python train.py --n_layer=16 --d_model=192 --n_head=6 --n_kv_head=6 --head_dim=32 --d_mlp=640 --vocab_size=8192 --activation="geglu" --norm="rmsnorm" --norm_place="pre" --norm_eps=1e-05 --positions="rope" --rope_base=10000.0 --rope_fraction=1.0 --qk_norm=false --attn_scale=0.177 --bias="qkv" --tie_embeddings=true --parallel_block=false --init="uniform" --init_std_qkv=0.0361 --init_std_o=0.0064 --init_std_up=0.0361 --init_std_down=0.0064 --optimizer="muon_variant" --lr=0.00799 --lr_mult_down=2.0 --lr_head=0.0078 --grad_clip=1.0 --warmup_steps=200 --schedule="cos" --final_lr_fraction=0.0 --batch_tokens=65536 --seq_len=256 --doc_mask=true --train_tokens=228700000 --steps=3490 --dataset="wikipedia_en"
Each number is 500 + 40 x the weight over its row's rms, rounded and kept within 0 to 999. Layers, rows and columns count from 0. Numbers have three digits each. The size before them is the row's rms in percent of the matrix's.

# layer 11 attention query, 192x192, rms 0.0397, rows 0-191, columns 32-63
076:528483511489492507468497552531561519452420429514518478568519534475459494559628535531494466523510
080:483451556578519514501490458551454500533517532546534469561594539517549499400536456472503583573485
082:451514509502510510463496434465625508526466462495510597459536484448481522489540520503427499516508
077:567501551539480475503509552421482519492457535503479497478493533499498457501463527507617516490534
091:494478454536457478476495555533445396461459637503488481515558499529582525517495494501516522516537
098:483507542493487478481485527464487533528611446492444526527476543546527531490526560539558542484515
102:420503482455477554480479465562573500469432494465525448438564522408548476523536511437415488463502
117:509468543474492440505487564484549519586555446528524482496469521578449495509478558557528511450512
091:475510534481487486528583509459505581465493480501488478508468515507524488462413565540522537532464
093:433464518487514425569524520464562455508491505525488575514477560540482490457492547524480495475513
096:499547517477526595427498523471561519515425506447507487522580424515449480516504460515495534538516
096:479551458490507407525583517492483522493470518525474562530505420465530531533458520511530492537516
091:527493515568424518511546446505485494492482462512455485537466520440501598565487546556525495482541
097:504575515533484527516503433510482506537517520531460509482504493441544469522530525457460526539504
093:442454489522538534498523518490540503485476533508513522461482471501485483519553513537498505560504
094:514501516530516555450525563451547482504517428518511487506516562496485503518423531474529486464496
084:542517546522530538497469485534529506570475467587551479449507514504513518535529538509540502513574
074:557540525482529495548447521555530526439463426578532492481439483469486507549485528474537548470458
077:512542460480432415465508481574410478576514546484527551563484474532537521531480430549502469532528
085:480535508477505535511546476496567549547588431528513539448510555486514436587487549453503460488515
081:582549532440481511465530562446503557484573424555533497511495552554487531538475544523571477421535
096:468494510468479506510456478485533506552520419498452541453463465463436414507483518509543451422533
098:402496476495543460499518441516476431539506549481502499549574482493522535476570459519433513529490
085:565540543489549527582500465460505545482536518562518458477459540462457473508534547449483529544454
104:520505476485462549482491427505449467541475544517475428491486460452481554499458481494523511477489
088:522530471487472505456528482483564461546544428448482422514553499526459516487507525523536446523511
098:466554545557571528483502516455455496532434463505459479523533469498486537489554472474421440475524
093:459466412506490537457488556524576482498519490524451537464556487450503512482448435490498435521524
094:582501506501525534444502465505576521524458512488546548441501497466464493464483483463437532518503
092:478466482482400567491490509508460441553443507496485592543514458487480453564440576429478508519566
096:541483522543529456486540504430517487476513466463475566546498504500494446490510531549471503481455
095:497402518428508518467493532537451456556505513521503561466487529517471464505489565510562532487571
039:533526458468513491445492498487454490535495422439468541546519546492551503520518552442449485488479
038:523556512477411549471532532440568516482522520497538448556482435473499510459581519550477504462444
047:518505496474402545462445509459465496544487475454494552575495534543553547498469543517512464542510
051:520496505420452499536462578489479513495473487563514453530420434580489524450507445520511456470497
067:514531516542504549483494548441626490485555445545564430506429503517430468458494469497527509469488
068:509462485567514506522505436521455512458453536487470518506583541443549554529549521507496535482534
078:516510427480461503449494502529490526527465466518544484546480500511532432521445521439583530523504
064:432501557567512514553446488528481505522434490439438494485544553454539452446511475421446512376536
111:470568456527488482485481471492524573565504436526467425477544531496513447490454485412552520479554
120:533479546459451539495464565517499481530475514488485521519487545460506485490474568547450557449434
131:514501501493491506504511510444533510480459508508552472530416529518510515478449529566454622543506
133:532525571496516546514540461475459511534492492493566516509501495534455474505453551490484558493513
140:554477445534454444429483496507547509516523473519520446549479469413502538543498553488487551488509
135:522533441504587525518609500617560504501459449533550507453515462471470543464498507513499469482439
137:469503531546526519515533503500504508524551506421525483465551459536490573529487473576529497532489
131:493477468549498435524435542553414539579525455498514504492454482465476498568547453485499498551507
046:602525497491583505503513493565506470540512430482484469475580478537451486477506512478445517514506
048:495489535405436532465458546450473498527489485530502479558435460497463537508530468514543479534455
053:487428482451483447481514427485381512543519522498499552498577542486550560518454545485473452586486
052:466498478443471476528502444550415510496480568427422523510495479496492516584501527542471484503551
055:501515497459466547478466526476532478517524556526490461554431450506536510478534441484496482486411
055:523476538511474523554548511476539514464517434449540529536536517496488450477416502509447423526545
063:494584488467508480515535527535471520543555474505548503465507426524460423477422472458546530540517
104:576585457439450484438480539516462513518506461514569466516435467565471481524454529528617518543465
125:517635512516499506504497469544436528489507523474533464422464446551491501503459497450536556459485
140:445507550542562429507404488534500463488467545500496504450524493518521500477515461537516549452517
142:553446496498532455440507478532567572421485467510469476476487556514440530492565469469461490432482
143:514576433524470497507435476505485491470501515486572582511442574472527542482482483459518386535512
128:489539531514429471471555490511520521532509466487515439446524537533514531549467509502481486555467
137:535495591479488470460396446531487558498382424426455468429497501534453493532483468488551466513510
128:470488490465538508536554574517544459462441557536508460578586618479464572502508529424507503522565
133:476529434451535536405533540491595494532467510480433532442453455455570455538456474442490448470540
083:422519499429471474522531488564470472474487510527496519511568555453509553427557514440486539523406
092:482433480444502573541528496410521530538518456474531434490544457484546496499494489502483539481506
093:512502452520533516502475468461532461537445427445447567453482486494557491458595502417491499502465
084:544442542471475464506483609456499518534494507504515510515436545558470502550489537493518558480520
093:490535489443560520488454532513471492504432448426511477439533487495435550493473479562502558490516
084:510462472516483486499504461496419473461478560448501520528491543449494573415541549523498541509534
085:561554540441478562459458503477436506477470540521529504519552507512519490479443479550566487520476
083:468518475532513470397544496535543552528458465543519487447502499524413554490450477534510484514495
093:486454510539437464506508528507522533510480546454460464504528516511529550579444501453582505546510
099:502535538576513574558453537485623439507482431496537487555483466485495445529517484477489485448519
094:555511511486556530493459503557547469592474469465481508434465535550532480378531467521530446450506
093:517532476488537466553484588536481502445444457485469462484552558492508499545473492517564502458471
090:524531488479454450549524517471538480516448475488555416510484405532463472571412488435515488498481
089:446562430483506550545537516500544539441510512544438526516489491503599488464484509438479470474494
096:532509530442546489452538499467456503550455539443499441513543519475499496510500481460487443557451
095:505471488525440525482494523442452548578517518529507525537477451564539498549482484491553539576528
108:532538505611501432474415463506456511497489536540484572537426568516462497440473455501532492428534
079:469453577529434511517498448547494448451427487473493548462543504451584513479461509480471493444451
090:443453481581459483479456543505522520456517501487556529504434478440514514508566481506489544530546
098:509516500487534556549526519423524473501463464465428475527542549548530514568499500448501520553506
086:477507560485510494582486464511528481449539429414444524447589546466474437510501484548494473496460
101:583478519488533512497531481475507500516478403490516448484471520564461501499466578479539517460540
102:432563548500507541482554471509541594526530491490524447501488475588436490577535477450511487480491
102:572515476460421481518539511445555544551494443543554498461447531537521521540483502492526558483471
092:488493498472432493459523528537512449476453534458525529555563503538520494497516419504379577514465
099:555564511514477485462449526570424546484470460442529507501554414454583471419547430442455446505472
087:531489464540458500514502531530520498475461543551551433530400460456543429476457467555575502483525
092:501540431448479490509516483505514570474468484466497495491477527468529508547503508476514510523512
097:574419521512505569467465527502489500523499556532563493488461505452507511461491447522465514530577
096:584514455563524470488480559488509528472495483523462470497447488454502504403419466509547490488508
091:553565502520545570530514504529502537558475460470489450531543463457516511504503511460519534461519
092:490484482556521481514462472502520488535530595550513456568471459536556507485491520473477553474567
053:504513531521571489531554477538545470503501513481490500503543525485505422477499574483516507526554
048:494526526465481478459511468619505500521481541503478541461538452505537509467483500468415438522556
058:611538549539530494474502487541499535473481509495498561498486532457543575474425454552483476493508
058:440465563496576459439512510504553537482504492525546526480539473444506515553494497480554470447467
058:533483515542499429467540516524563563443542522460567503473542541513499477533506476526521447556399
086:477445488555513465514484437526422471480441564443517535496582560476534500531523497545504448516498
075:482496497520446453504471494460451533515529488529456479539480531490526520595512456442507527531512
101:406529530537543470513486479552539491420509507499485478444521559507543527500489504498442486442526
126:485504577491511522503457544521472507458473523517457472489496535554464413455535586522432617425488
121:502509441421472570551513533487425468532545510526533529566491544474489448529489569447509479503509
141:525519453523470531446501498476511583529460435476413494485450549522556434526432504406481429459490
155:500465512501588518500540470547466534488437513477442527454475459530468503504552428538512451509473
144:508465507479532517523491575463503462477521572475430513508450508487495516545511481553484544500500
133:511510462420492472464558537502489495491404515540551469507433542526490515544470512514512530539486
133:440582595499559550531587509533521452531518498490493475476562462561479486525452514489525514498544
157:496539473511487468462486565622504529531517448501474485458531444467491482541536513474529450454479
044:545562545471422502497528416481499477438527483474479561490497485438566530575552483500477427529496
052:463514496455434463494534454468446552472530490480529516486546489474535505557531532504501533515527
056:490525535460452460474529502545530489505531544508513538564476431510497532542561541482499530513474
066:476519508452412502521512522433552538488518472510547552542496451513485495564603462509469547504500
080:549497556498427498497516548453573510519490518587537521501451525546486527547545486489481542482479
061:567478454505515429501526486552500491490486470481496634512516523469499560481502500588515472509551
085:417502493547563448535515458558457460454430511465469514491560524490556480478496475533436463421575
079:470484392546562531521493472538519446523481520510540525480464560444611463502474440446502380493514
117:569468488514546557520527448520550457506504511518524546501484502463489471486493584544467554401454
137:469552361505584504468633501480578503468475501554473444524460471476553472449490484406500504453528
143:452405497544521554579619493459430479553599505512508465492547478477497510502541517513432511514484
146:522596484492498569523518484539471513465536527489575542479449496534482553474506530475532440518448
141:476527499599490494549523519560492591477477427478507460518501524502485496472457459522472534508483
138:498540547507448493478377476525433483503528473486544557465403423500505462527483494494493479499531
139:512457504493514451464490494508539538563548531469496510430506501410497515570531413496524531450556
137:464493488505481563500545523479536474556532471486536523414515443498551465482423527582454580502442
081:487498445473469498526544517448570495553472537533475502519532531554489480569505578445519590528474
079:491570552560559552498444509519515562435507518449505498468461495541493460438485467497520437490536
079:528531500584617530484501526565482498476519407428492508468524507543461454439511474554501426496513
085:503434537431468512498517480473475467543523496534433495544499457462464484503485505543511501532546
071:498450521547527413457453534502502489453519486526508428522477524429518520471478448450434588475450
083:515442492506519478523525444520468485465529501526514540607535445496487539478506503487508550477516
095:471562566440457469454461528434571450550498549600526495486437460466427526549530591445471600474465
102:494552471534505442500516535454429468504542522494481540573482462489446549580460462531479522485493
115:526604562470435462504467562526483506477522564507517549518457549486523528505432512537505611489517
134:516489580516533486503521412510511529513441471394461435452555473498465523534466382523501513488527
127:490565531492467518540465472509408494479538527484518539484480513560475529497495528457530402506450
133:446531497536540595517549536474467477525569547487459539471520468508530472504506470441505448451561
131:516569491410508506494488483528477489417423531515485547523516509575426541511496484476578424547523
128:490550534462516608504475505529457520531429460486526557454469525528507413491443565528546494494445
139:517541444503453509447495551505500544536579462481527529481461404536525529507503509523590496526456
120:495478537534579541511577464459624510490435510496430486485549530519500541483455467420456516410533
073:477513487539447549474524499559497574510518452441492472552448510528454418510459500474475466563507
074:514492506507453440454441469502524487510532551483494509528532504474490496425512508475507464470536
078:613537562552532498449482533544514567441570537482517524459546524497545530450488417512550480444478
075:573540496505564504452548473549401490487526462493485413531493573531527503483517466423489475510525
097:540530533494404476459454553449516556504476500588475499472393492473489483563467519450519564523514
095:488473537526478548504486520467477561487520432427550506493573538456509479425498542538451510459503
094:431557515498547532511517502524453519441409530464468546432533535512536427498510535477533472472504
109:532507550484456499469548552510563543545497467523497493473509493506464471510511528399501485456439
117:546536430535545553550522504531446462432474525547559480591471463564529485497516530457511519538564
128:514549518489515556501589494478525510478533472476570478512476501528464510426447578516552505586504
127:522485496548570536540615564552546480487489543482505468475566553473507521498513514513457485506470
134:487455589513547456428406509548520489534446479495451466477539474467489479530534509498525469477556
125:444566465530475484455456507497514476474453480445490503508466503511553498509487416459510465528504
139:484467564415479522472512525419450442500515537503508513473444491560501532525528581485485585559518
127:507516471519572491451557467574512493459540516521550512441483499450463494546529446475480496470535
131:502532435496499499433557511506482538503509491548496462504504407563483502561468490467533540517440
091:521507462496492474527563546450535544469561526443471530481532473521508488572429571470494406531501
081:463562481506505477497531499547494512492485520464519457494471555466475500538460516521481506488509
081:460548533567526389444473484573522496448505565520533513454530497467547563411531460556438510519447
094:516561468582525500485481484509530489508443537554497510548416522527503507511438448499495501520563
092:519605483402434535521467485433483556527494487521465524455479461537521431517480515431496484410501
091:451451526540582556539505522549503463485497569457515547522521474497545497490532466483477427520484
090:508487487513524557555505540464517486547500468465455534457554560502549447507537443524518589524548
101:434554511509582485455515489509508462430463513534509432545518529535515462449507470517430418423446
088:505452476497487466456486475520509437503501460553425508507545490456532550470468517464416575425464
103:483530489551542510498542516588467571457465457476456459459496505511525535421520460460457503577431
100:553551443465455473426502489512382505397449516450504570504492498493558436498508515521472410501499
098:480537566491515604479431465494502525553464518455471515479513472517446531486518500445432507525549
085:477460469530479463514533489486546495488542515472489487490452497493616558553502471452483556486471
089:508513486458539451508536437502496507558493548515516539494477532507491436486541527517479475548554
095:445524505596529462482540521446476477453519459461514454494504516466556444530538479494504484568563
107:435498549465413484492486474448477490508516503506496482490456559515442495552493534510558516439546
088:470466472421460542543519526493526452594489562462548456473577462510491511551543557432513523469468
092:496444524451421460504511549400494478527510485476537474549533484539462487588421476517522508487480
080:536431486428479395410514508499465493511550475535485480499516520547507543520480488487532449514489
088:568516472455511539532585532522484526519513496537495438507489542526481457486436461514491524473498
094:515548502534533528496527444520490460544463459527471585498498498519517437483563449440522490518533
090:569561484483487463458515493490525517512509491571517387490393559545517508525555514487519547475495
093:558520467592529477491450473501590422580403435453382511534498459522559442477484441535506494486476
088:430494473459465488479560539544492510485508485550502495544586560522458589488492427483564462529472
092:522563488545578542504455474566571483473475467570530486523535508447500568503514536506513463457525
096:575493533468439483525490456519540534510479509479531500487444492494469535566450468482494483518516
097:460469563543509509505474434535486492516392542546472494526528490421481567446551465513527468547440
097:444577481491501525529474487485505477484489454470507426506484455509468480479527439496458456497529
092:485465432507445458492518434536503550555559418478529474434566572527510410495420487522558550560541
093:512503543593492506488440548472435567485451486496483552453586507539504540462517547403461505483488
100:479506452454511543477501513557615472468464497528559535462582505490433506529555483501460467571480
099:484499475466498506552549516492564616489492419482557518512479579500459466542548492440496460498449